{
  "norm_place": "pre",
  "init_std_down": 0.00542,
  "learning_rate": 0.00723,
  "decay_fraction": 0.777,
  "max_steps": 9021,
  "dataset": "wikipedia_en"
}
Each number is 128 + 32 x the weight over its row's rms, rounded and kept within 0 to 255. Layers, rows and columns count from 0. Numbers have three digits each. The size before them is the row's rms in percent of the matrix's.

# layer 3 MLP up, 640x128, rms 0.145, rows 259-367, columns 0-127
103:109163087160172124133105107166147131131125126164113148085066068117070127130161156087142135111154110118081178165144154095081133084134124113092064126157107155105126086099153171105078150192070099159184155135143134150134125159141145147119132111137095178165170097100157171187130122085116121123098152141119070136183109115167108088221079129086104101097088106140156160134103145156132210154127
099:096103124177126084084152168106116078157149133093089081185128132167099115086147123169127144134151072157125128125126186153121081148166139112083114086150156150172080142129146155183126138079143168103154051189127088124109105200201164139136106158159156131122127195147169164136084182086169175134149109115143110146084147141156151146138200140125112138111100157132130109140121137088185142150073
090:106212164157131179095093083140130147124111094139145136131123090096105156121136089106101135133127046134183130152093138147144123108119076102172085114130104180111100142162133092116100149119149131135086186096063166167140071069194123112133124174057137152137096151164099165141081136151093143146113135143077163190166131160148122117122119207076113110109145152153173088142152154067097159139125
117:073088147124146146166105111119160145141112218146183113118093138086089114205156184142113161174169140151197111152139138110134147095176147060145128113109125164078110176133128177144119160116126053166062149145146113155114166131170119166101098133083107159108167137132094139104136159142118144132116141083100081152086112112139148168164143147163052080104129176126165101148077119100162107166112
136:130136191131151135115143122105124073166191130098124117148081137103153101087169115118140114119164152124075166119163111110087119149104087110139124115117152167173150152146119169098085186118206123150110105135108139101111054137155065119192130136116091138164110136094153116152105128079227129084100106149159114167114126156160087157153087134171132122103162027178158115171155118108151180157155
093:132159149151078072176119174142067115123092158155122128119142092126140095073112121111100107141176139221124103111116149108120150109113120098089095087125122084125130141086082102094084158124137158126104113108215121121128144118145117158110093092095071155128206136154068190160092134164139123149130152120137061097090131158188111118105094122162126125154130092090188156185128131088165157188175
097:168137108138113111136061140104140139119135138156160135087129091109143105178120183128139106130158093053157143147155190183127146108100048126144120104151134151081132150108144106151091108163167139141111129172101118198107146156098138063085140126127146029137134101099107147210089086086100158119100135069132141115153097105192125144137115204140138178138147172094108164107174123106081148144101
104:158141155136122062101104182157073158108151108113143067166128158123132184179121122127115156076093130125127095071166130142117089127165064135106119154133129126177108151163149120143167075110135130130139064116196058122104074135175084155129129060092132178159077105128201177140107148105163157087075116156181131126146126121146150146148096092105177128107140115077137102122092114181111136080137
101:116114124155142072112169123110164131121141100167139112124120126130103175153158147157097060109114102119114160159150091067113122168109105136067100190135103094107063123126151151133072131135055128123147046129137130192118134182108164114119096137120142154125144097141223119121180108091098173118155103139103122159168138184122079112161161095117114039097118158209141119153162100129150082140128
084:082123135102154142094177151152194144140128166126146163141102137213107117136081123155134190091095154128123156104149123195123072108048086107066123104153128119105146038160121151112124140119092165092090135157116126070164156161113077146142115148134159143162131110091112103104089077103114125162145145187093098109070083068113076129159153101096143139098125119151101102128109107067177114124100
102:113088134108131107153135167133124123131090130109091118078134162178081102114158144108139188084142044134156171060182105113148123122146147140167135118124138120176100142116145146112173127079110102103138091100216099114083099177115113143194152098146184155153155116126141187156165148123150136168119103131068130129108068113169087196112119111122126074175134180115091113149157096152120206173130
101:121172116110107150130126133146096106123102152118107178104155151148118096118163116183204136113147100177158144120088137143143114123122058084157160177173169179142143105088173153234092061166071113149171148159148118149137110126123133110155112111104097148154127094130126186125125152078097105144100110157161155073064152132094120185141144177070124156139190093187114089085127110142123135106101
112:123098109111129166185095145137139060161109103119187142122106118090094160134100088101154146118130146168058140096098132150168098076136116103144116137150132090087139068129159140122117141160096160157129144094086130125137147140141149118127124144107084097083188175129140118062047129180068117034128155146118084206123103152134103104160053130120133082181141190169120163109171110128114133149108
090:122128134077159154129208139147093148122104113087183125094123072125121177080115150151069100150161146147111139115138115094169162107122139156184100153179083167153063126137123083109145112121126137151117169117136097116149143181122168121153147097149164096198094198090088146111083166151168156180154084130142127113085130143167154158076129121170059087189152104085115133126179186149135156113131
091:098195183152118146167106076130161173152106118104163082064158099093191129120082097116136113161100141055107147144093157094147120117146113115170104105089098112107111195071143151096148132125121123162136098107132119153182169080191095099117136088107130164077137137107134106122150138088137072146121151163081146156107126151120102223129127076126105125170137155124139145165139155136166078062185
095:163116123084164157140087115194113101075040143126121106074086142220103147128190133125092095133114152049160095143111114126088118118109113135165131145140157097163171169121118146093131115160162116144104178117166166178204096107115116113101159154176116166103114095130133143099092094098087054143165099164120073180139138144094131122154154162153120123144099156130161175149124152152159081154118
095:141161123165167119152157078153128103134101069095132139125110136148123132211208088162096103129119071124144105131077059077154115150125199130104129103169202093140110126097157145134150154107083159091171136105095102098109151150124119079121174147077078168137133107091102177121121149090160069186129121136139159133148116150153108161186129136147152131092129189156173113209172128102131130134124
097:096097145111147132134101146150119125086076091089151126133087086103124164122083167135155055095135122174203154095185097143099113143172118140173116119130147126116122149173148084158105132104153170112064142173156109199129148111119174057195107114119087154113149131112077111091108197116082200119140115136157098152141173127184118193114152136083100170116152164077164138131140135111100166144131
096:115089129175123103089151126078169151110151098101099128085126119138078111136127182151159117083105166138089155200131159187108082181095105082121150195158190140130084124209152098178128201192143094078133161175099104091151097135129113139125110171124195098159136108075166087147147135142157134111126149137147157119137151109140095153118132104122145150161119172109113153138099095107087145201156
083:170145125202141118123150109105170165128119110099133125161103066125108059084073102128180121092071112123050086128155141122102123150098114143164090138102108063151090148096121132078118105196106141124186131072157159095080137108140101135117110124124129116124112102168138165110110170103150112106180117106101157139185185159150152158132083165162110119119146107122193098100061075085133147117192
110:164096142100137103139104150137133095125076171094132105117152071106142128138158200111123124115091105128124118182096144083123142171115186092066125087130104114070164165131088139135148157106193131171068146093098163141108113167148152094185155170110131072113113156112156043040115139147132172150125107099162145120103136094157142109124117205107078109060113132092129120151179164149094123104118
101:056145162188134102089142123130105147060107111133115174110134133191088137184117064082105181130123084089132193090143149179068062082108115128122099133094153178131174092107126164189136119089113132158136128088118099148138173107160135144166140118116157179187090127136114104184106159110100103093129111096117139088104134121098156081106170156105111186109071142145080161155139111100157123105128
093:150189172112094116174140118141177158122102129152130078107109110092125178075115115128081117048132168094112180132140105124143079128143169092120178135153173177144193133106154140118098139203100124145110150189181146151128107090113120072167083104138183064128138172150119149153157153152150093140157082106112186149153151129117146138097096128059157092102172105113136067143089144150104088098145
101:155163079175132166115138108087125139146094166146127147104093107139213118116137074160121176136111129102053132168090084157131170136093133114087066115115047130147145139154092103160117146103104123102164124119122170110202169181185147126075138122139115122106113119079130163187139168134134077117109148105138166106100072097190141154080109142195145164104128175106149121129138154142160180085153
095:185128107087159163151161059100088127071059106142149103118120152129195130161120185098100114079104103121145105116103099115117114143114081155046092164147124117163108143126120070167115140121136104077147144101090137113155122114166104092144178136121118076181177100134161108145126145149135100183128151189079089071167097169181122171116096159108107157125138126108132102166074123192147180108150
087:145159118135116100101136114125122157106146123074211170141112072122092116090180149114152127050132106147103170125134123164074074062114139152143135120162203114151120172130098148132122100086117150156105096114094165135087142123106177088137141158172116045181129175080136127082132123142173168134115179119156115157120129139184171124117138144098046143189199154155099103143137135105126088114111
097:143116140199129125116092085144117093120198120120146107111127131079157135091112125065127105126095215118120116123145154082162132139155062150116167104194132165137130167123109112097085068146109176119134113087180142080158069129181086148117162140111125138145087071139091133107129127135197108104114169108177131114127119084129116141129061109177121095227118157161172121164093147119082116110130
100:147123171094113045151172093130130137123133119097168046110105135146125131091114198134172205158167126176113103126198127103051142123159180133175159147095120163138138179117084093087141115102153131151096112137099134127147128078140119076164095112070124179087127130138123056075106153146092092186086122118103153144111104170155125129128137097128068122144084158116093135143126109105170140141175
085:148138113107152089160091081143095166119130105082142154134139136147173067107203183079117115111147177113127202107160133193069084170128152138153190107169140144117094101110172099141106102126176157104129123110106076112115091103085162090182179124167098048134139158093141085093079136163171160097166139138155146147130169135117077124098173140129113126114126110123099126092147106153137128194087
097:087074093170129111120153133141101097141049131140133112144079092099107161164146075121062129176148130137159080109121130154147160095161088124129134196095143137129183131118160147162147102114070096025156147127124088109098150138189124124084084116106130119128185099116100151145127135097173124136150134139156183135155071085120148149083128084115129178139143115126136108141149184127209120195077
100:122158099148121154135113172133106130062138107147102089073147086105180068103148052101116130133139081111159094082106116144159089129179118132091121127125071107085101084100167108108153122166158105068138091137132178132087115135119069087131098164173148151157138117093084149129142165133153144155165153124142069111155174151099098155117142182141097174162121214086090197113073153116100104157139
092:142165097135130104136173118169134101081121134071082076134133165120116151126182157163101165116114113171179126145155151099135094138112187126185101142132118068125142158099099088152114144130152131121170137128088081166089170083058147058166110098144106106173044149095106118118032137125164114120174131097133162152095177156105139161099129134052086110094139114111095144139082097102143129089137
101:150144130143172130097196179129108120107107161149101092093107104173116106137056128128146128114121133120123138103111173133132064072126145116074145090114158114124145155126142147096131070111162104075080162088167093110089146083142161080197116163161161134140123128172124160154168098155107137149092205143101111160181095133211153195071065103176131138136129147159162126163092187131112124130113
091:102076100103090141110064147172102124054142082071179106083110159080129167170167194140130197112178149096124162160098156161090081159149114148110134187119178129152165073145141105118095129174115169118179144091102147105203166119105134091075206120088103097138155098108137123114139107081135133153155095141076092144118147125139154143122093121123127110125132149123107097136099164145096103104080
089:156151076132030132204141129151121157099162164122156150127160145083130170121140137094135136117116131173131133147098114127063062151148115152145103159090093114167133126087124138111128085149116188131163108055130177132112108103131073171183194070112111086146149119105114184137112170144134121111120202147093108136104127160089109119039171131107188071141137109113099119135138169128125109152086
110:073166089224129144140132151138112168134147131164159143124083146162140119147111096121127140194119119117136135115139149099149124139117141147074093140083137105125122151160166151112117069149112112100162065108099134141135111110157107168111235155133127147144128184120131125109151127097090138113103122133162141163068087114184099237137160105088178190077090204146131144093123086150139108092104
107:117077124092176058183136159130146161083130141165161088155155093199071108112124128120081174133125131138084127151102185064211166156077156206109120106107133108113135145189145103117132116112095071099113160123159101100113142096085125165095135130159158149107089168046139145118119157140122094087137114160150183129125142100158134125125129118106116098155175085137099141121106133085144182122070
089:129125142142172112150133145138078154180149110179128116066083112122083120120150135117121121061091140090166077160078114172186118180125163099139132108116055180158063094141146121188079140122084133136090128164120130065159154115101097148120161107092107076165114120149158132166110132131113144127062118155160145184124139151125075130079136134083142119139166081064180129109115181105118057109128
106:150150109080115099108068082106135103113077174132128128088172136190138176127132197097101105145128133165113168126165127106123124150146040172170138127155139109127109099087074095134082180118183113129168142165162142094108030079100073138143146115124157148147137149091150127096146143070130150198173156135116117130060136169143181126120169112131155155109106117131107100076108133191126138140105
113:128129101157154059141167096121170108115097102149117126115158164179118074165106063134096121102156143091127122134143137124095183093110114101153124134104141172124196116119088088114116094123155129147092114082019049158087150141163156097103171084079198154129144124162171120092156122126149119092107084131158105187176104154149136144159132104104142105108127171212107137140177127145139180118146
098:150152118113126108148119164159199183088074120094119113078111145082175132111142138123133107151108100094107141122086098118160053112158086137129120154123170166100174130226157160115117056164128133095115137168128090128113105151119112125169131086138157128172139075112127139115165193170151191027124079131141090150121118112153164109129111115156123085184100088129119127185110161160140080109105
112:119103157111132150113067180165117130146112125108160107143137122092097124127155153192181111138133109113087105091094063157097052178048129126068113103145117105124162163158104126155186186141113150111152102101120106099133123178120101141072153091178113082109089154108195091169079151162102123172147131182158185137147140118121174132098116181122114158112120106131144141179160184147131192111111
094:116111186147157135137117107202124061115158059114126177139089097163135086216085158051062109094122109143144058158095081111076135133114171131149120128091137164176142087148140152158092157092132153157127133114106131133116105094129108089185085154100117141151178123116106142130146108139119138152138092102099162121181149174165146137159140147092164129114131207137214172115145134123117148146141
096:124136109100088160125079144101127133101069148140146031144068116116095138181170125132096125096185079143080151137162092129086090139098072116127119114148163092118162096173153155161161192125166107081132146146114093132125118097086164173154129102096091156236159124179142088155134136119112194152100132126166129205146139094167137132092134088084157088106136154138108142125109129123152114147166
106:151137106084132106149128118173067080116134141124173096201101109154138177083133117150120071101088134105139099091120158100144119120147171128102167140126139148193118049118153150117126124139193168135129102106103162114099122147105185112189226112143172126124124143018059130117097142142132176144135080097129119187122113095107156127096165144116135119126086150106128086155105102187166134147134
102:104180148102159150146125142104080136134107113145147126111091080149149121083133149143131167112137191118098028097077137049175183072157138129122159129141094113073113136173125098133148100140073102056092170139093159121151118140091142095150177140141149153171102138111115166085106147105199156195103187111133094138144135130124115121098092116141167116170139198162142108113145143101118052121123
099:094130087145128101165061140134071085167143156126186106183121153130154103103112090103182110159172070124148081111143109151144141164087143105151159138137112184161117138173110157146115073096142121161089133167137155130141124121125154066174101135151083143120094106110132130160105164116166153152130162145124172087145148101150084178087041104190139159094090040097130136134169131097145123168063
101:105192171161144149109128157235159095100123095115129182123119182143141109168151102111068114129171114117105136170168108115132147128110123114105089093078081107161093082162146110120111151152113200126092127140151121141155156127129133088160141144123104103116153174089114134120100176134140140105112094070152117130075131068205128131145171160114180132057169060113192169146147147165153162097115
114:157151113132110112206136198125086091167107122143161185145153117164049111159136132135116156127093156132129134132101115091125179142111126116126157163113069129149146189103101096092126141119066166100148084090092126061115101163122055099150172135160173124113179095111161133158131154134157076100161128138138115139128126141160113097138168204159081095177181120110121112102121153092139202166069
088:095089123088102165180118121149132051144135115132084038117063096176138123104126124139159149187149133140101151113144122147189099148152169102174103111146130121189109105097137117153152155152095103130120110175193102138110112147123139190119130151108051098187147170140149090126113133182123154139124103169148096140132195168088159143124046082097088104051105121124153146106104125132143092142120
102:201096177139113105070116102114148121111091116165133085118165057104115193148109139099112160119150155147100107102178124170090092181159093119191123129080147161139117122201125147120078086119139093115141130111157171138129142175098115088129150129129141176193076116135130157102076136107141125147106116133173124149048096190129063164156119116074133122148094181093180185119096131147151140106120
112:106169111147097145172155148131143141147159167066195144143127151194111086117059111148157148124144118146186073134126149134125136094112175133097134124116130127099099129127114144153149127166177122124115113157106127152089143100092192165145138152074117095086121136156219140146088147087179174168069168108153103120135166096139094125187157115105133150142102085116146101143056049131167178141061
097:189172165100167021112160061127151122152120131164149150037142110113125120114079124177114128180171139144046063130167113105163141105062113113086150117073128149161081130164137124101188112136116117101149107132166141133148136116110112130153142153137114080089078147131101099117100180120088139167119115128143119137102054159113115105134122137146150102173138161120146097166160200130101127163156
103:136155053169132091109128165118100183155151140126107137076109127105218132101134171098079130085126120163115062095061110136127130122082108166112184084069145121097146113145148117110159141145167102088134107119163108125138136161113117132163119121106169070132139121167139117070112138130178128151117138128180131081206068179142111109195109160120202100185118160133126090166108128091094149107158
105:118133151084141096147104119218170083103146150103165136102169103102155124076073115153104150112106198172114114086139097089133142061160136141095142161101078122125150122110169104157147138157098109159096081093123135144124135103081083144119118162102125165173113129111096131141179149140153130086149087107132118239115170110215146096107167145077109175179089146150145105097125091162103127123099
100:142098198114131170145131100144102061153138109139085098119202117121148120124097096157151137158138125174134117111136186113097180145090110083121162112137122093137114134162091084070123152161116063124132151177210119163112082111143085132097063102118143158109101080148108155140198160132091136071108117107169063186136116173137191138122121150098152106145165166109143116131087094153130076126187
087:156098142134209119178148128129126139091134087128115129095149097136116089138098135099139130106152139094114188136143134091114108102117182142136074136159097122141115160167122196172043101130133096100054109126105144138093142127177053163110081087146138161107130150183139130132153077104136125139102057104132150192159131166193136107205087145125158159145144136185144120130124079102150053097126
114:155122178122085143146147151118139105118182146112186085048151121112160113132102103095155087147133155108095096102127136095131167196180114164156043194135160158116101105071136162155149092117161133107141046184116119130197187109144122157143093151087142156126076169122098087107089141117152150168099119078122163149161105120112141143158108084163121120127128162128135081141151192119123194120118
089:153078125143160125115154120168082134136094153065096090110128086255128091152140116120109126132110163175203116184125160153152126146155173145104165106178134111138080090115141096150049171173173136164073137140145097104145123130101123172178124112111117131104135099105116157132096114110144124144087152181139149142109154116098158128210131123114084137146137076141150129107147072179153083167101
121:084147087112110183098248060148146131143114122126122201122034104148201139121101139143110103134099094112157121138122067130138156142139154107066119111120135152148098059130176136129113156160173070115178108077107141109107106117138128135157137147079095158118128127186121170122088162116123141130134103080090157159093138118170115151092137165109098107143098170146109118095181171131133142119185
114:195184140148115108104096143145062113150136127121203141152108114122088142132104104131094156127157166146119198113104145127054100091134128085121106122230118134115168123146152131105156147103109139128156051164054143094135163155084112125129144129072101135106149122138109083107167133130137116148145164128080115125106123116073164096141169154188105149219087191121129119158107138138169190132154
094:141105130163122129106134126137070155129140106110155162081123053127093039098114116083127133112114102108054167153160113157113151127168128141180130205148140155173141129154122117159099094125177101167117148145163137114130144108126086061160157116077150182179147094118218128125120195142117138139118111144138179091075124144159129151045136117152152147134156122095182083102078079114110098148128
090:085168136131106163094196091161120114144184170121132125125111118108190113171088162136103143157141146088080141152112137127135113073147093096078168122049140162158097112164156131090175054119130170143127154123097097126142169100098187071138142094079142109145166150125083132178118139101161115143147152163112081071166150117141088104141115130100191065120066121143094136192156130171110157164117
097:149162124137110142198151134137148132101124118165138114123135136100037093109115136143128144098143038160119056138139108115141096113068143146137069132090118130147176155190131106188165144122174055102127094124111142168167113173096097154125078091152119140165119117147113067140110181084155132151121146119163172083080137229083107164134125115128143125125102133090135054171154123163120138121140
099:121124130147111129084086094134132136144146146067122136122111152157118135103163111122145145047119081146103132136182146122155104073193150129095121160120165098108087140134114180106166143114144062153107110164116079088147188118103109070145095121099079108130047143120126084122138133118116135069081149119135116125146158177115160194086180121166176064214077080109119092145108093107105096147167
102:103101140094140134136152116142119149097114170073151136098101136058165120100062134092157147074142152135126094124177128064115123149072159105133115113176115119116169109100162131183156124158138138178093130092137147118117118156125156121019110159179071100169109111134143163159142130116121089131170105131188120099089156120179133109098132101123069151179089204085137150172067106105119126165069
098:053118149103105115139121072145119129146090146106250144093109131142109189201138194140119118114101114133139084133100122119104117128114129122166092133130165175100114097066100114093182141181128117149110163129132068102127168155116094104136077076088142090158161155160106119113115129113087146078161141173115120159146169133151176151170148099172128143089147143049130138150091076101159133134175
100:107121114064123151221136124198103127193130157107126067160138065152092073084169183139086141107109066115184172159141192074134089134101142149124158023115158118135182121101155143140132145139139150162133123099123124182127131180094077169158136134100137111100092137152094136160103114136115126136088114109129117110093111206130130135134146150121095113155166148124146079157108127088105136137156
086:184163055112150131087138161101126173083141118110147094086120183171099130133121124116169135105173161146101131123155111195141108041131156151147141187154166139157097118086136117119140127104167149062115124122095156088110122079111134084107121074076088142131166150053112118128126115113151147125125128171145188095153157155183111145122144128103059135167140161155170142099085052083188144108139
094:103120132176107112132139124122099143093140063150135105162125148099106151117126120181061147096064109120140127166127110079101077178120128111056141139110093131144191098111143117150104132093177112169123110076113192113157129199191111118143096151133166130143139142133099130158145125072112161131081075132107146159100159152121088189078145154077175079120113159133139179166129096087096148216173
097:163117143141117168174116166177142164136115139132137119088152164067063112125141137087074114108125103143084092145133178156126123154144060105119132116125172128140184136144168122130138091198102139101167112098143158142125123126154069155093127175159134100122168114074106147128118094130041080105087138175061085090100065104155173147068139166074129060148133164137170121137106154182132165125134
099:092104153179112076221149181186155143093107142101116106055155101186113106098125149125107148070126162126052129142127104161133125154121137110168113084084178117126113133172138175156121145145148109114109124050170144103120111145117121172126077171133153108149136130085134126168119114120123156110080134051149127140115084153149077183162121088085080119115078115125177158160181128155099132081149
101:170150074175150126082150098172138178148139175168131120159118138127141036099096134134160171111124121115126136193192145162133114104060139182096144139196115157065130170076125104121107109140112113096126103112135120125093090177119067172120100099134136185119073080104137126138098133063164055086094146104150141142155157144098141133093111098083087126117143102146157080092131113172166094138135
096:126137149144122178136104101117024100155144135131146144097103174118119079173115201103035102134160117147134070191142120126075135166162140141153120125094105151096055107163112096133206129109119151140103106132161087152113149107129092181157105128129104148095095117101156125097065166133104080166106143133082142091160118131113166107111130119203116086161102111107177084121176126102170104107130
098:079090124131130165157215157104170142116108124219106159142140081144118125123104068154171125111089128128135133066094126127097122156095135147107123145093100100108176178183107183151126080112106103105147185110102120079114164098143138114151118166082123122130096165107145136122117152163109144149122107156119102232091088195143130160125155166122205163082141133146182099155142087080153121108104
098:073127134128115072129190102175109119132171115098167141169208112130137077181135127113155161146135130098124082126185128131123097097124186146210108126103148160108143121114139205171096120151093123091127112111148127127099096113147132075162098147121165166097167128097159100102138134155164126149123188169143105091131149122091118101155164157112165162055118089220166117139122162146177200143114
096:142129128112168114163178138139119082105084085104138134039121178092075086174081129126142103102152139119102112166071185122147099150155169103119114152081119098120146187131140114106120170087149124127152159147157092194072151132098176151130131113143160148136093157109171077160059160084100120136138093113127120095147079148116103111192124141092202130092160149182114163112121179088111106080165
112:136176132109147070138167094154160098144078153131132164162134144147116085101067146089161137153137064145162150120143158174165133124089187129094125192112097128040149169178138125168098136136114102192182181081109110116086125123133110175122125110114140095098099123109088133083146154159164096144115198128090123153094167134110100125142159091115107087135202150111173072148162128114151183149078
103:169076113121139206106172131138154115130119142143128094082104135101139056122116125144147119027135149135120132127109121156101130115124089049132172114123082155114140155126055131142166149102115187127105153104107172156148089097149166127117130091120124150164153104049148070080168084088141103069104134098169085096108138198156089195153156111103140168088147133147142106169102126169110146099140
093:137108119152091132132136173156157155215153149139118117111097123106147166078120154127103130100125092111097151182083177118159144145098145170139124119126106110139115162103128137093081147162147174105136144127151191108143174118112059098093089097134064150169073134102144160113165147155155094161077129164142127176111148069068118146043097170111195115104143178111153103208156115091132099108173
094:164098065116140105115196185124140122115083185109174173160030086128164118135094069099116158098096148125135124153127101160159137175148200241105102205138150135128139118122123125203108108131092163108084122153133107132143149111114183157120129138082121164113112142122140107149142083091194106120113098116131174079122149114150103092111118127105127112120147128092105116135174142140146155077095
107:099123167140138134133121099135139142100156154178152095136143141103114147152070073154128138103163110134157106149132166120154129134138099110161172102138064052081160142121111183117137138138129073164090083140118116192083105126116143166107127133133057135122169067136138156089092140157105128217124198109149138070164047154125138137127152134157100208160120148078076141129141183104157107141069
089:105143100079192121216168153195114120098183179164079107115121119116143111102183107151117123136160160153157137146137101138133107075085122115159143165105122092112155140136160125137100131190156124170134153166171174115090102117131105102096161148167123105169153118105043166088103153116131094146123165085094120105139144130141179081072084095083110129138155145049117098083137143055123132169104
104:075154085126086147154129141189080125126142159102151065138130126104121186205156145121136128063160132181110109112137106087097112088192125194126160141115132146118113150114081148108114113135139090154094100188130086130143121102101096058123141134147084181098084104132082165132146147115081094092143141134106083062108125120098178102151151101125152181124108134180089129105106090168039161139109
080:099155123112135173111095102184157088164140077154138158175169139106134125133117098103128144071131142167156099121147156096145144085116113170120126106114129064104139083088095151110138128097100082127157108171136123119102132125174117052144152155183114197113136198141106157119122146104109047090140155164040137157155101147126174165112087120171078106055125195136114077072137129101135137160154
091:114174156162137146115178121125107149069135158090172093166092142116164130117088082110139072164159088155162119184078126091124163055097106116110113170108122168114167164150126093080107135079182161143101132092129197118073150179095127119121166085165161089158138132136129142100178104124154130141148127096123178082070140106143123188103119162071110108196153122162121144167151104140152120176180
109:110114106066115121128108124123085178128057160139191084136121107111095139085119106171163154145161115132085115132124093134077052108090151142106089131111149150152138091165135110157132135116119152111062126189164121132129195093150145079136126125136087085166119154134122140103127131127162168143095244103184126092189116164139113078233110116117137139103159163147158103139158103114131112090143
093:108093174115135177103163128129144184182131166078088082131148126140149168175150114156144138133165160115112125133151134108174063205096087081120164145065077186133122121107106101151115102170127161098115113131131110077083151220123111150077117137157107102107086137052118175158117175111139106159119131154157121058150124138144155133163140126126112133146081107169143155172124107073187138117178
103:070100123130109097171096094108155133111148135125177130096192137137091102091133167088075136132136128112169099201098139119140115097125153113134146088150146120079118133139194137136185192149148113116083041111091152103098152181172147035187140139169125095162139136068142143113082175184131121133142101150146120124097128104122186135125134197140126106107130141133186158120129168159183105090149
094:192126130128183051172129119162127105150154135160158149098108122163121093114085209123140090131078122175060108171133170133178084130133152151065097087106119133162081150200107137061136121103096145078099119108102124108134121161090094118083124107100125139132139101142090120171141143141133116198143164103101107115146146121116141106097161103130154086136202145208107064177109145128089113107114
091:121127149124141088130074135098133082128103120124118114128151218184141102142152099145175140139085062122135113175116079087072139148107143092181119115172062158120145132116091170098131133124143155155196075118136169132149124136146124140118140111129092119192182082162139167118068133087117148140095102104116116067132109161162120118138130110119122134107196120171123104102035057118092179188143
091:135138119073136142151115108154101108114081120202174159152097082142079091099167158138113084118116127101144131134124097100133117143074084153109126111110197097130137163159132142155078132080108133151154185124152073185174130168136071112152133123100157117081103075091159153116160127096116169140199079103076158065169141187077172120109126161124125110114122114143167090158168159183170156079149
108:132125147124187117133108149102159126148135193154113147167137127109150070137209071141209126078094109158140109139165212108113159104117118135125122190123131114114142161125152142125091137137121067128152190141106107140173086124125062077079091093111121148194068136138152104155124123158141130156179141108130080136147105064127116161137107161174174098098113079127062138128076142098110157096162
091:127197111149139112208134131191201137065104096118172140107149107153138141073114171118133112119123076179070134141165134144087079098091151161098183089099138100127146105120133090054110128215171114159110145100131138118125077155090079143156140159156150128166122103100129157083123121146146120165121120145104101143139203145130144066123183112089140126118176167121124158135125117176093109164175
101:031124173146131137122159131190078128087144125147129191122152122091106045111140097121105076130066111107112115153143154125117123131144113076148137094110107168157112142190107147152110119113142141127113108108133136133088077062178169153137100131133077141162143149130101186183139127082121146112117145117071123198063134106163106195069135140096171137090094143167137147111112182125099102077088
112:077126099187138126121138121100152106150123136112113111186165139154107127064142126149150160159123136144148128188132096100066114126125171105071177149168107140100094166110063183142116176136178127084148124105135112094156172139160148115091116103081123127165117120096208086078104081143157165199149122159153158222100066142118107145147160132126136135111110143163111082068094119130193161125140
083:156093152125112141105081196151122125181074097130174126069134120159148139147122140117126163085168136122110131124167135164131118127174191171095142154094158118090130115116168134113076085119121167130148134113173069134139088076083122164155099079127087108165174108137146161142049160112095161155161076170071100166074134109096093086138117124078175128081112155100138111147136111115181088197170
097:111174191128136122115087118119135105117051109153142091071100098162129106114139149133195195149132131130127119111052039193111133119149083153186135156107092105189139076129099112094133159101128112149073126144078147131091150157121061133152090132136113150132143181106088058141126177130156139163119054105064134161112136162125177136147127116142156138205145153108114126154124134127114114125152
090:131063142115122130137128135149178104088152129187144101116156113138109110119140173156117141169025114109149093065160176131180076177104111121183074125075122119163131132093091122154176160114080161078115138155147088163159130104117120148119087164120141175143159147126247106168076158138104162094108080140126116167175102161145134075109115097086176154137099127136104163113146146138125124127120
104:163162106083073101114101082184161158164064169167157135116115119148094140133069171124168150097103093151119109133060138167126158097099081077117092134144136163093157122134104163109179137171124057136156138127130121171157147153082171178097130112097164170168155160172100086118126152121070099138074134140155123121076121154094127096188075151116081135110120127124185108105113100131177175160159
089:139106163097172097176155124192100189086113049107104146121055129100111142127118145106114151161090044167121097183135101149105058161163128106162169151169173139110110039111138155148160113150137067125112147134109064139129144145123133083110045137138107090128155159138129115137126121131147153188154123108084123142124139103133079116083135097150125104150114094127094125093154169070101140159175
095:053128098133089079118085125117082124138176133045137111142189067143175092159162099114090147142137132125171090144175193121088176088093164118234117109135154105147065152127120150135106150106149138153099167118160133155168130109124113073148127103128104170122186153087130156094087093088093074100188146131096129133125102146123138096132143140162147167165100126126135144125101132066146139177104
090:129188118102179108073108122103120142129113115150184158142106137091122139113165162118097110126104216125090127153120097108066075095071183125138100180112095163144152139140124093112158126131131120081079143097095175143113118184147108037133146151133101028112146158072083153076116220106096127147082150112128195115148143138128194095155127127116159118134143143153131133143153126131131140149127
109:152124135140137084152098122115133137086076148125188090105080139147111114143144133078119147086118112099100159189167173121108101113122103126123128108108075120137189147113162217180065152117144159200087057127088137117183127173120144113157103165114153172131143133155130047172145076112151088125147129103111134083070142077128167066128149109155132134122070162138128143170087087139128117181137
111:070119118142115130115220149112141175064099103133117152139147150164157145129120053087149148097111144130117110145091132097161155114110130109153125148125137154120139102142079182148158070148149151127135147132105132204176145124132160123073127023094156172138134106136093113129126090055093101112101161152085154150095160074118136123090163132140139065114154125071151110104152158172192058112100
096:100082144192144135124112081056054078104135134189108128140154125133122036154097127146059134144158140146132148185163126110112135101149131094144152139174091129057122157128103136120086047141160127103119128097101140132126110142147112089147120154096124181192126154122123141118169134126096168146125143170082114156185090156078113127128077126152101166131133180170078066125143164109153083180138
110:088146164100047154096153150135177152136176100100117124136103154093139123120091122147148144076151174107133126192135114133106126105165149136110133158133142124151094117103157092140103167168122103148137139110086090088154119164180155157122100067083102147119132150154132152131138098141162146098124127164109113155108086055123225104125156160088098120092094121206176125141070150150106254142117
097:135095105139110070116155135196124099098050130057105155058104135155167123059124100119171136165148176104114169150085121122161172127148090080084183139146118165104066110102115087165143085151095122080165145171148136121144118121089157125126143111149159145056103183078084160127134138065152143139123141080088127115108164095103106142136136125145164151096110121075145188148097099139082144161138
093:117133175062133063142126146146052085072135081171154121146112119091117170077140091091159145164131154097103122115140150111155094092135140161126104145148090114108091210134105122152149113118146098078113143115156152128125060122197124165123191120123168102132144144134106141038050196152131172151175122120129121130172134126181131132147134149118128119104114151071179114165081105135084164105098